Each number is 128 + 24 x the weight over its row's rms, rounded and kept within 0 to 255. Layers, rows and columns count from 0. Numbers have three digits each. The size before them is the row's rms in percent of the matrix's.

# layer 2 attention key, 128x128, rms 0.182, rows 43-85, columns 64-127
100:134114120138136124116119148187084118126124150101130097126133122130133143161119140115156110123127182141176112055124165179099120126109115115113129146160148141134112130150142094138116126117149098
093:117132126062090134133109139127122132110133160126148128096096108105101093108140130145106137157134139122148130130132092145137119128084114127139164105103160079125123137112119098094132128116137140
111:141123116151070093122150137157133143137157117119138092125086152144142118139132141118175135152148138138167127085113103134142116142108162115097145132123120105104131079133128167153150117111143126
098:076116130138129149139147130171113119144159134106142134090098099154108068127157142166120141127127168139157102119154160094141122115148090142129140141134104105119158160184097138129129143143114092
101:112092138114149087080108110167164143116117144129167141158143183152112081123154106122127200150094160107162115134142161119139158148154131119145142157203135089163126094109113142131132107150121099
103:119134152135138144183129127112144158134135112097130102140085146111140150150174117136167092109129149096178111143118109125126143116175112141127149119183139110154124110146131110149165111140165167
111:146117056160138131208139130151181159133156119137162150136120117119146090132130099085125166130148116107137133124150137137111135123131119124158103137120138098146123134094158094138081128136123130
095:133140145139147099120084133124186111133118141157192144135133108124168126105103155174139132156099110086126151108130133111113084134126141142126164134157115166130161137128119130105136154120114144
108:119128142160121132162112127118118116131099078119193132183177118119106091170079080104100125147125102115131073092124147139137184108144107122109106153168132139128150150167142094173101106126141118
101:130097131110115148127111154143147074135094092086097145093094154143160145110142128158138099108149082152063116124130091108135153125207128123094141169135135108139087089095137132107116130142129116
104:134098118114120178142091132072098116134134126114108116131124148094090121052125169112094115136108143111145161089137140146162092141126124105122145142136128095069131158113118134147150121098117067
105:129144142161126113118170144130131110120174100169178109136122148126134116136141091137149138068149134129127122149116139141102117152114117115131146149161116139123118146169102144149076093129065150
105:111098099114088147144165183156132133149131113130146146138132128145116146110134157085116107165085099076114133147142121106096098108133145117130099126125146209118142143168115130113147131069115108
107:124154125103140113130123128114101149145141100106162111107118140101145108145165142122106212107133129098131113101096129192112116126119110131118149124164158162111154156110089086156141140131165093
106:160098129117101133104128124082128129098146088186103139110113123159207134152150136114088107156119178156161096167123094146099161129164131107103191160111108142143120139112144169144159118102129134
111:128095138092036157114120123129125130120151170113124133117113091120113155162123117120138091157141135141100125106149144125100135125121143110126121144150112140135128156115125160074145144154170095
106:139116087121162122141073105129085106094132159132102143154109120125120095123109134140098119113170157138163114100154135105141107179114117122139080130079131131118104093168139116153131123147158178
106:125107090142132127107122096124152155147125106161103175112086114155145120143128152090144130174080086156137132162136127163186120172094115140118135111128130158148138131119112144159124110131127151
100:166153165141139135080153153141142125138121069105084158175092135109137101118157145117128143115114167106100127130134083104143156101091089127125144094118098088121147129162117096118146138118128125
112:107078148133183126123148095098113113153145149112136120122127124104126134151096132144138169138155099100131092169139122115101145121123140118112146119146152121132133089127112165113105137144181191
113:157118136102130107157132137148140179154112135101113060161143146130162142098111108078138133115131128080159128164135105127122107131156167112114118107109099121119123172114111115129094141124100126
096:142134119131161137143137069101134122134105124080144124133139122137124092097153118121152109091109125136106080119101100138101137101155140139111114128106167106133125085126103182147140156094115116
092:121074132112116115135174134118113140119119169127137146124146166143105091140151134122147135113133125187127167157151136130130079108123143176115131146158174139101108096112174114091150130145129108
082:091147154096127180080115161120114113115129173149122128137129118120132150155137107134113137108128105113094159152127088144119146141140094135099141155143121129086151094126129172153156132160123146
095:117117163122151156162140095115139108130137117112157093123156089122138092087173138128107099103113129119104076136123099088129139151103128143107126116121119088119154071098141122130139149113122118
098:154136149070105120135104140115182176152161119119109141148120108132150163150120134097131121154119092177123158112139108160154121152115133130119128121122155133123087148139136110148141158126104109
098:139131124159120158139185116114128115151092136114159108104105130142138118163175111123168109143132103124140112190138158142171132110118134131122133134092101168140153127112122113093101076166153135
097:171142112133158168120149130130186144124154129126098131171136089094076156129100138138108150109145108124093162091116124098104130103140141152154143130112129094131135133128134147173109114141113129
096:157126187133097099122109089119109136154141180104145151140120171141132142132115119077111090108098118140133111143095104130129120134091111159183136151160136119109104096128131148095115089135105119
085:112157130155148103164148116131134113117123126146146128100138089140111114089150200148126149109116138117101081108096080095128109133085109129094162088113143113135123097133124151076086110118183106
092:129194088136105145150065109117140082102150145118124123120141139139142130139121127102152160139113114111148098113096158118072121139125107153169127142158094114164121114170093116149088111091096117
099:134134108134193138138127156138135133088147076121100154150143096087149138103058112153116126093127165171110132071137100142107155106100108137112113125150156112126140116127143173146150150116094114
087:135099117129115097157135122119136136143126168134094081143125119098116100138110091100105168121060146122104105101124104154147104148124137138133105098163138122097124121144116120194159127128140078
100:126126084099126168134154115171140085130131098129135145146117139106127120114100109163162100073167104083105122141130107136157118115131148115124131102101141130150080132132097128152109092115130104
089:156138107160128116128169124079167150148137169172087146135085144133099105118154132182152092135148154124163139154100150091136123141173142126167102133140165107115102133127116191115110128145145146
102:095107143150120132115174124103131109098118137147109103121108133097083095102143116173106107154069146109076109112124128126131107130130131086110107094114136089140100115074138095106163123126163124
088:134145122148170120094181109161151138145123133116142118096077123162074116165082183112114126129142146114114126146082124127117139127121139138158144144107132107107140105121142092102083098129103091
094:134120131121141125121138136067112131138084164124101147143126128107134103130115118153168171188130141133129163130161129128129122162137117146094123118124110115117163174125113095117152113126115131
095:126158147114113148146087136097122122116139145130137125133134117113203118154167097103137157092101112119149158135116129077102125140098094150101162115164134134177125154147085174119174127120155135
090:121116138098193145140133151116073136135132132114133132127161123114135101140152095150133108137174140137107155142152119140154149128107167155133148104041136148156100161096165100157142135154121129
090:097125107145123146136105142173157157136158106145142133110125105109145136133135154159108158093105134113127113117085157114110147109126142132110161095083133112118111138145066169141113119160130138
091:172096165119132123139121140103127123153178151152142143120136149099163174129126140125153115127108144123157113140153128105145108120130156156100087104090170143110114132090145143087098107114162086
103:121178074112123146165127151173106094145106119106103137123105132080133151121083157115116112147109140108151139096140110128115095158150198098127118124127101137113116166183132113134113118111163081